Part of a small language model's weights.
Training: a variant of SOAP for these matrices, 569M tokens, 4338 steps.
Each number is 128 + 24 x the weight over its row's rms, rounded and kept within 0 to 255. Layers, rows and columns count from 0. Numbers have three digits each. The size before them is the row's rms in percent of the matrix's.

# layer 6 MLP down (transposed), 2048x512, rms 0.0655, rows 153-174, columns 0-63
101:157114143121139114149106086102136130121125141121194140147117142149134123073136106164121157149090118079125119155136132122121100092143109128182127131102142129101150112173132102120119104140165108
101:117105132114120137157143087129127123124116125107122145156181136125132094129129134130139142112152148141125143121123094083096143173156148106118140081092121138171124146125122109141150143124091113
099:143108123101135147129107121128109128109129155146113094145170120112121175179150127142102114133092161150114093122145105079114128154150107197163116132153146116143152145193151163159116140123071141
103:120108170127134121159114123118114123119115095129116137102132096146084117137134115133084156119148103147113148083152114164137084123109102107114139130096168149161076111161095142102173130125188137
098:128148143131123145113059127090074137118100119098127184132161116153109096138155097121131132137139185119155087181136117131155152096151119146089133122137124152107122131129109111140132118146199146
103:102143175135151146133137130097096120148087145129100149121144111171102143137146099103111115143105096147131092134149153088179135119116104117165121138092150126132103126119119139099153098117099120
102:127144103156146131114135120090077103107123127104114135154128169144132115140112127144127146123122101122086107162145122187105157121142109044094102192094164107168123163180116157163125110087117122
103:093171101105133130113137121137159126142079143147069139137145143137068137168121137158109113154192082078138123142149116115122143162143128124154134119125140156068140116146109104178129171134127117
101:128130114121112115134106129127164141133164140166149088143107107162124146163103119135068123115103150148141155182108072169103107133102120099110155080079115118160115147134126113123177127088133132
092:087125140124143131107090160142117131138134106127129160130162161120123131125144142102088137182137174159117130147152148105144121150128084120108082100121154113160115114146123108118140073136162115
102:144156144125152156102113152128104112163134139091097172099113144126125130136144112180088104139159142176120167082153093124146081109116137142137148151117120114109147120104135108139170125190126157
102:122136102140137135153131136142121118099098159089121110126149075134141116091066099117132088122126146124143133148116121191155149104125093194149167162133133129145158121075152095139141146139134133
105:111128134137124122123098126116134127181100106139103107164154138127130089162153147124114139177111097119135167117102120158106140076101140124131122178087089085122109163134108128137154108158124088
096:092105096074159117169096143096148109117145151104152124156134146120130091111118124115137084136089105136083141132113173107091131122120135105098101124151140110071146141117140133096137112098131114
096:128108129179133136196109168124134118135114150178148091129142073100116161162136186126128105126129074111100162154114126116130139126200114148116102126093113160122114135088125137112102157147131097
095:138185154152136145145091135072157155168128153118122130146099101094145140160119115158156123166091150141151165108121137132152153130075140151116172135136083123125105148147144131104100110143141110
094:120126113132154134137078131141130167119126125100145142133118136123111112129141090099111130136081119112105117159115110169108117128130135129108079131133153144096176133121148120162110127130083128
097:100139134114125150131141118147147126122097155156147133148135134123108133112130161120086113096123089115173111113164099141079158109164136082130152106121145103159130121129135136116098148142158152
102:092124116123097127172067099091126154111144176113123132101143106140136103135108144106107114106146117139127182167180129152131112132099124125155100159218170106119139135100110131132158108144105124
092:149106169158154111150150098105141114130157106137127105138094091155138135170122132153147141127161130100132122127141112129140124135091141144149130148142121114177112109152152142145164147101110130
103:177110154125180086098129091142106177106080135131096163142135100150139155104146121068081111060121120123106137100091111127142123107075119163140137088127117108088115135126103106157124132101094132
096:095125144131170150134141149135144132142175107120146156135136143060130119162092097112139163094126114161103120145083094138155170146190132119098133130124104109130103143099138146129130140124132136
# layer 6 MLP up, 2048x512, rms 0.0684, rows 154-174, columns 0-63
096:150108096155105134096106133136127126114096092116125133173121133131090178141114077137118132144176111144110068134142073142165089108142147135081166142141162160130125130117130169079128111164124145
101:108120146130128079129142137095120112099103127153097141147117118101085136117152122094152168111171125127124157149078134147129122119129099143150129100105136081092117108128128123121130096182153134
107:161120109162156123151126130120127105162140118094151158089115149138144153155141100095111133110126136062111138092125118143106166157088118145126132158144150117099117117095115140181129109172148153
101:130153105118122113134170116161128113118130135099113114155141133139118138136111191144159107089104139110163133116102128197117119149098075116150108151144126109111133149138115126121166147118099094
101:148131119100137138148138150117144125126093132130142144098139108117142139137147125171094136145144140127176146141101114120100194160147123113130141113154160128105102102144107117151124130149127128
104:163127130143143073166146130177162110091125143185117109094122113082110138172111129104100144126139149140125120091121115151115101173139142137134092151106109099136120107089130083204100105164119153
100:109148190106144157109139118154145153138191092148144136139102143126102140131127094138140108127135137155115129104125122139123140133140095133106133118149120117152131150135146130105148096167140147
098:145125142101170098137105121142112105105135110134133114137147136107181093112103119108119125072093111153138105134068148141116172142093119139136134146138117084145108122143167137170155149122105142
099:131140155138143106112122115098125109126110139135148106097114125115105126143135124131105100146129116113103137124170090132138151147124141173159142097118131137129111115158076149113110125141152125
103:211148124105124120126082140139144102126126148125142157148127152130175106101109092080163116093141131163113084105131120090131114137119137135128129089112126150121153119128104116127112085126156132
094:151131108145123090111150145171144180140113118155143149125147168136091105152144109123150164152126090171142138099121095093162139111101122104141130087112091141118100086109144164088106133103149103
108:136144136140090126122121154090135111130140098134106071132110080117110127144165114132111149155097148166125139123127119134135139161137097144147117135107152109133129138131154120149107152141108150
102:120100136142144114124120099160151125139143088138148132146144157156086111154110170085116123133150149159067158105128135110148146125133105095105107114100120128144150165146092160109110162108115086
094:109140161150124117141152100130107117148110149098112127173116150134100150161069126124080139157164134143155091109153088140147126126155155131142178122122158136133133140147144146134153133134081117
103:123132131173124188116136119127102098125150137173123148161135112141127130136114090098111122131135130156147148128135138167142122157164169118145128154128146131124112144146099112147132155116108124
094:103122130101117115157148134109114077180131109150114149178113130094151139137078154115146129119124127160144138091108149138107132118157123095128146120112112138134086161144121143084161158141164120
099:129123143135139085161130128109126119163130099131127099174177134101112116128130104160162138095101149087153130182170145130154124085112133161147115158050143120123121117146187137134135138152145119
098:120116154060131099157182129134103092128187138123135127124164173107145104145151130114150089163103089132148140084145139151135110143149145132114157110100137077125103101083130127107117167097094132
102:126102117086119134130133128145094124140144125160090148146171147134100113109153129145088106124102104104160086158088119158130111110093116123093113110140132134090099137127154144103088123159141120
106:148090135124142120116131102115137108107124146156138147123162111130154158158152157079154154123163142102096116101148137116099130141126158102130137108127103140150049129073126186159124151133119105
101:139121155142071146100162111127127157154174131086102163142138120107123110127133138133146128119119151137164146146083100126149132137123163133115150139110129161162118147118161147134123126106128111